config.toml
vocab_size = 512
hidden_act = "tanh_gelu"
norm = "rmsnorm"
norm_place = "pre"
schedule = "wsd"
max_seq_len = 512
dataset = "wikipedia_en"
Each number is 128 + 24 x the weight over its row's rms, rounded and kept within 0 to 255. Layers, rows and columns count from 0. The size above them is the row's rms in percent of the matrix's.

# layer 2 attention key, 128x128, rms 0.124, rows 52-63, columns 0-127
size [105  86 116  99  90 104 106  95 101 102 114 100]
[[111  86 132 149 104 122 170  69  89 130 174 112 148 155 121 137 107 147 108 110 131 141 129  76 135 100 133 141 126 182 130 117 141 131 161 141 128 136 114 131  96 141 140 136  93 128  49 135 120 160 135 162 163 137 131 159 134 128 102 111 127  98 177 158 141 105 152 146 118 138 130 137 141 123 134 116 159 118 129 151 110 117 139 164 146 157 179 114 125  96 127 105 163  93 139 116 106  51 107 127 141 155 128 136 110 135 148 132 140 150 107 142 120 153 153  99 117 143 152 160 152 150 135 171 139 137 124 123]
 [ 67  99 103 173 118 151  95 124  79 123 126 143 129 119 145 134 150 100 113  76 126  99 141 108 146 177 113 106 133 131 128 159 110 103 153 123 137 149 116  98 109  99 112 134 143 117 154  78 157 120 133 131 118 150 141 216 126 148 134 165 110 122 134 134  63 164 131  98  92 142 154 137  90 156 135 118 116 124 116 159 105 129 125 132 166 120 161 136 127 127 137 104 114 152 120 147 131 137 156 153 143 102 140 150 137 121 136 139 138 131  94  87 147 142 104 136 113 140 162 113 174 164 122 119 123 165 121 135]
 [150  96 122  80  62 118 159 128 139 105 127 167 122 130 142 169 114 144 148 114 120 105 135 167 124 138 102 130 146 129 129  96 113 127 104 116  94 150 162  94 124 127 167 104 100 129 117 123  98 115 104 146  70  78 141  93 113 129 104  86 100 118  91 107 151 115 143 121 166 126 150 112 168 113 169 168 106 120 127 114 161 131 124 108 136 141 115 134 127 101 132 157 133 113 143 139 153 158  70 132 108  96 160  99 120 157 133 119 127 105 113 143 115 115 172  98 126 138 170 131 140 134 149 139 122  78 138 157]
 [121 131 107 112  99 127 121 124  89  92 118  85 126 140 116 152 134 134 160 118 141 134 117 108 134 105 150 107 144  88 112 103 153 151 159  86 149  97 153 125 132 105 105 185 121 121 116  70 135 152 106 110 154  97 107 112 143 118 117 125 113 144 105 138 117 124  99 159 131 121 137 115  83 162 132 126 130 161  75 158 106 129 119 125  81 119 130 119 161  94 107 119 147 126 104  89  89 100 106 127 109 169 143 153 129 154 141 112 120 100 156  93 108 138 125 118 136 121 148 112 104 148 113 175 113  86 127  49]
 [117 159 129 154 166 143 142 147 106 145 134 125 122 140 144  74  86 152 120 134  88 142 148 143 140 140 118  87 130 152 138  95 111 141  82 168 123 148 165  99  77 126 129 141 122 126 144 152 137  74 124 143 154 153 140 129 148 142 150 137 100 110  84 150 144 119 129 141 133 173 145  96 137 127 117 121 128 144 118  71 149 143 107 126 159  89  85 116 141 113 151 122 153 171 156 140 151 125 124 126 121 111 115  83 170 135  98 131 113 127 164 148 133 163 110 109 122 103 153  87  79 121 129  83 154 101 108 105]
 [165 156 128 118  96 134 133 106 163 133  85 127 154 136 120 120 114  85 128 115 124 146 150 116 182 142 144 120 165 143  86 130 141 121  95  80 105  93 151 102 145 140 139 116 165 131 118 151 107 131  95  91 126 109 178 117 139 145 138 101 139 119 115 130 153 119  93 122 122 104 170  85 128 114 172 122 142  90 126 140 149 122 115 131 100 110 165 115 157 141 120 129 130 162 133 143 132 143 152 130 151 132 170 116  95 147 193  89 156  89 191 116 150  97 148 105 128 127 120 134 118 142 116 144  99 109 111 171]
 [107 139  95 116 134 143 117 144  97 148 165 149 153 118 138 149 108 145 154 132  82 112  76 137 128 125 136 113 120 105 171 120 114 139 145 141 127 152 140 130 155 150 135 119 106 148 125 125 116  74 149 117 214 162 175 119 123 113 119 202 108 122 106 143 150 110 144 145 119 143  80 125 137 115 120  90 130 157 101 122 136 110 141 124 161 110 155 142 139 113 131 111 159 141 120 116  75 130  97 129 125 125 155 146  92 112  81 152 140 163 129 139 120 180  74 131 139 117 116 122 130 123  97 146 129 154 147  98]
 [127  97 103 196 101 129 117 138 107 122 124 128 156 161 136 136 115 105 109 130 161 124 116  84 124 147 121 139 142 135 140 115 125  85 135 162 132 139 130 111 146 169  93 159 121 129 120 123 129 139  87 152 138 112 137 154 107 118 128 110 115 153 205  95 143 131 145 102 157 126 125 114 118 107 162 122 122 133 167 130 123 131 121 128  74  90 145 155 103 135  98 174 115  98  75 116 109 109 139 175  85 150  80 133 133 114 124 127 107 161 104 124  81 162 114 145 135 140 128 110 128  70 132 109 116 167 126 132]
 [140 103 137 138  97 126 142 143  98 130 114 151 156 171 153  79  85 143 134 114 120 157 150 138 100 111 124  87 137 131 128 159 115 126 106 127 133 127 114  42 117 137 132 121 121 131 147 117  97  93 147 151 107 142 113 150 107 117 126 115 154  92 109 153 159  98 111 147  83 118 130 126 107  84 127 137 144 138  88 181 196 139 131 121 155 139 108 101  92 137 139 152 123 106 169 142  97 141 107  95  90  92  72 117 159 135 128 126 162 127 110 134 140 126 127  95 143 119 126 143 151 151 136 114 109 166 145 132]
 [153  95 115  87 133 126  89  93 136 149 145 153 103 131 151 103 137 130 113 141 164 115 121 165 137 130 116 109  92 123 113 178 103 179 109 113 108 104 133 136 115 106 134 107 134 141 112 151  88 159 162 107 122 111 118  75 164 150 122 134 136 148 111 107  68 146 129  65  97 136 143  85 120 118 150 164 143 151 153 131 122 163 129 126 130 173 157 109 149 124 139 153 126 141 128 107 139 129 111 133 172  91 139 111 166 134 141 135 121 135 122 134 137 103 156  80 131 142 107 135 155 102 158 100 150  90 178 132]
 [181 163 146  99  99 120 156 132  95 140  74 120 131 155 138 154 148  85 102 111 158 140 151 137 166 106 124 142 122 137 112 119  60 166 107  68 142 104 143 127 110 106 143 132 146 145 139 112 131 143 110 108 100 115 133  84 115 137 118  98 145 130 129 143 146 147 136 109  94 142 102 116 107  87 112 128 130 126 144 125 159 127 104 140  93 116 144 143 128 148 122 145  77 146 174 103 126 158  99 145  95 104  97 149 161 153 122 111 147 121 138 142 148 101 169 134  96  98  76 150 113 110 157 146 153  99 132 125]
 [130 141 164  99 126 128 107 173 135 126 114 156 147 109  96 126 111 102 144  85 154 128 115 158 128 127 122 133 109 122 179 106 128 120 122  96 115  95 115 103 124 143 132 144 127 121 142 104 131 119 113 114 150 134 156 117 119 111  99 116 183 126 174 107 165 153 121 160 112  97  68 121 104 105 125 138 134 173 113 167 159 135 136 119  65  75 140 143 137 137 132 151 110 155 125  78 104 124  77 150 101 128 142 184  68 106 128 112 128 135 137 116 128 140 138 111 114 105 121 160 131 117 121 180 105 137 127 154]]
# layer 2 attention query, 128x128, rms 0.134, rows 53-63, columns 0-127
size [101 116 105 112 108 104 117 109 121 108 103]
[[114 111 139 119 162 134 103 126 143 100  97 176 149 150 159 124 113 146 119 145 102 125 109 125 140 136 117 135 135 153 180 129 149 121 135 104  91  88 148  96 129 145 150 151 117 117  89 120 121 115 129  86 191 123 147 141 169  98 146  84  97 120 130 138 140 127 148 173  83 137 158 101 128 118 104 104 104 128 146 155 155 135 167 122  88 137 139 149 124 127 159 148 117 187 119 150 111  99 113 148 125 141 104 122 100 136 132 159 120 150 144 143 151 162 135 115 110 106 100 126 109 102 112  74 134 118  92 193]
 [119 102 124 140 127 128 126 134 130 198 101 101 113 117 112 146 157 122 121 150 139  96  92 139 109 125 152 128 126 157 147 125 130 150 152 153 162 142 121 149 174 106 153 147 148  92  99 185 146 136 124 128 139 108 113 104 183 127 131 137 129 127 123 137 117 131 113  99 162 119  72 115 175 129 159 152  78 121 110  66  72 157 140 136 114 130 127 115 130 100 163  78 132  87 124 112 110 115 135 109 119 143 138 122 114 131 115 104 128 119 146 152 125  90  91 133 110 152 102  88 131 137 109 169 144 118 144  79]
 [141 118  86 118 155 138 159  92 185 198 179 113 120 121 185 107 100 141 151  98 132 115 168 111 141 118 152 146  90 171  98 109 122 160 108 151  99 130 124 144 135 123 111 128 117 117 146 135 125 137 101 142 108 137 138 105 117 151 124  84 111 125 119 132 167 115 118 130 128 108 119 121 160 133 150 151 114 103 122 134 104 175 100 115 108 128 161 147 167 128  78 153 100  94 152  96 145  99 107 112 117 125 148 144 180 120 159 137 120 126 122 129 145 121 171 140 100 160 153 174 134 115 141 133 122  95 137 107]
 [130 143 140 116 141 131 133 125 106  92  84 143 125  61  97  86 113 117 118 130 102 129 109 121 126 152 105 160 108 146  88 127 144 124 124 117 144 137  93 121 131 138 126  86 149  97 105 122  93 155 153 101 135 160 119 125  60 135 115  86 112 151 129  91 166 131  96 139 126 176 110 151 110 102  91  92 155 137 105 149 123 144 135 154 141 160 161 162 163 152 160 133 116 146 125 113 131 138 110 118  85 138 151  91  86 126 128 118  87 132 144 147 121 115 131 103 113 171 151  96 116 170 118 121 110 136 102  93]
 [129 108 133 113 142 134 127 160 147  86 146 148 141 174 106 106 104 123 118 176 146 122 102 149 110 131  90 110 168 116 116 126 148 125 191 136  75 140 120 143 164  99 126 122 122 168 153 153 110  91 140 118 186 140 167  82 145 114 119 172 138 176 157  79 142 119 143  83 163 125 110 130 147 128 148 141 104 142 128  84 123 165 135  92 143 130 134 134 155 141 128  94 178 137 150 126 116 118 109 153 123 154  98 134 120 120 141 159 136  90 140 114 145 120 127 133 105 144 103 102 140  95 117 134 109 103 150 118]
 [142 151  78 155 149 128 138 109 130 124 119 126 123 116 114 130 137 142 147 144 114 130 144 126 130 133 174 159  72 181  81 142 150 121 146 127 127 146  86 115  89 182 133 143 136 130 128 152 154 173 108  94 115 137 113 106  88 144 139 131 119 143 148 132 116 127 116 130 181 123 147 147 122 119 113 118 134 141 124 176 119 115 117 113 165 138 100 166 150 129 169 156  97 102 148 186 142  90 126 127  93 164 131  80 126 121 102 133 104 147 133 176 127 131 161 111 104 146 109 129  96 130 128 112  99 191 110 149]
 [117 119 110 153 113 120 112 103 175 139 132 149  96 171 146 172 121 121 135 111 130 125 143  97 120 166 108 147 135 105 142 137 141 158 149 116 119  76 141 131 134 152 106 132  86 188 180 117 157 110  95 149 121 125 123 136 159 150 122 113 140 122 134 149 125 137 109 170 104 119 154 129 123 125 173 118 126 112 127 156 125  91 147 138 146 118 102 148  89 114  89 136 203 153 116 128 101  98 176 156 134 128 107 175 127 126 121 166 143 140 114 100 118  97 105 153 119  93 109 117 179 119 130  90 112 128 103 150]
 [131 156 123 100 136 131 145 106 166 207  90 129 125 153 109 127 136 174 138 127 158 117 132 125 159 116 144 160 164 111 151 151 163 132 132 108 130 124 112 130 115  97 167  71 125 104 105 122 113 109 151 116 139 121 149 108  96 134 137  93  88 128 131 102 117 148 165 122 125  92  87 107 140 102 126 113 109 123 172 145  88 143 179 136 125 146 181 106 145 141 151 135 130 146 110 133  88  80 149 121 148 124 141 135  86 101 164  82 137 124 132 130 131 131 120 112 112 111 154 122 164 129 124 105 181 155 126 110]
 [131 133  89 138 144 143 154 156 107 112 123 117 148 115 143 106 210 134 131 135 102 134 124 131 130 120 103 124 144 137  89 121 180 100  91 140 129 184 138 129 150 159 154 111 154  97 129 134 110 112 155 148 107 129 121 133 121 128  98 130 121 156  80 104 131 133 134 134 118 154 138 140 148 148 141 143 182 144 140  94 112 150 159  99 141  98 189 112 133 121 163 109 134  94 100 124 178  66  90 109 125 128 104  92 158 144 166 125 126 105 108 142 127 138  83 101 134 151 154 127 129 122 117 108 102 129 161 108]
 [164 130 124  88 106 128 139 140 168  55 137 123 123 152 118 139 158 139 116 102 141 115 132 102 136  81  74 144 136 145 133  92 122 137 129 122 143 139 108 135 175 119 148  89 101 114 146 115 121 150 129 122 116 121 114 134 131 144 112 148 177 130 152 103  92 119 136 128  90 104 121 165 140 168 141 123 118 112 146 118 149 115 159 123 136 115 111 143  83 127  96  87 149 146 130 135  80 144 136 134 192 102  88 157 151 102 161 144 139 114 114 133 123 132 156 152 206 165 127 144 162 120 144 137 152 131 131 116]
 [143 145 130 122 165 129 121 129 127 100 152 135 147 175 119 130 135 150 142  86 130 131 143 115 129 103 199 138 157 151 123 152  83 137 143 125  82 100 100 114 141 117 134 112 106 176 153 117 156 110 116 133 129 130 119  67 129 155 121 134 134 123 144 163 105 151 149 122 109 107 139 133 145 151 123 117 146 122 160 185  96 117  81 101 158 106  78 134 102 169  77 112  88 138 122 146 115 143 128 101 162 119  93 152 146 124 141 180 127 124 115 161 128 116 149 143 162 136 114 115 171 140 148 117 171 143 130 152]]
# layer 2 attention value, 128x128, rms 0.102, rows 0, columns 0-127
size [104]
[[152 189 143 126 147 129  87 124 136 189 113 136 135  99 148 115 143 153 138  95 119 194 139 128 143  68  94 149 153 198 185 111 150 116 105 161 133 167 103 107 115 118 107 108 142 104 163 120 132 126 138 140 109 156 145 101 134 141 133 122 129 102 136 134 149 107 117 127 160 122 137 133 108 152 120 145  97 166 116 124 143 113 147 114 131 119 154 134 133 160 101 148 134 149 131 161 127 124 125 108 190 130 127  94 134 116  93 116 143 120 121 119 161 155 104 143 117 121 158  99 137 161 143 155 182 121 142 114]]
# layer 2 attention output (transposed), 128x128, rms 0.183, rows 0, columns 0-127
size [105]
[[143  98  72 115 126 128 149 129 123 139 119  85 120 118 130 125 142  77 107 153 143 116 139 115 123 163 156 163 187  95 120 123 117 142 102 112 134 155 158 140 111 121 129 101 140 171 123 116  57 121 146 116  91 122  93 164 110 124 141 129 123 120 129 140 110 108 138 125 106  92 143  81 148  97 120 122 139 141 130 142  99 129 108 156 177 182 144 118 123 125 187  91 107  64 123 101 144 145 151 133  89 167 148 115 149 119 142 100 125 165 148 112  99 126 126 108 109 149 117 129 139 130  99 107 154 119 135 128]]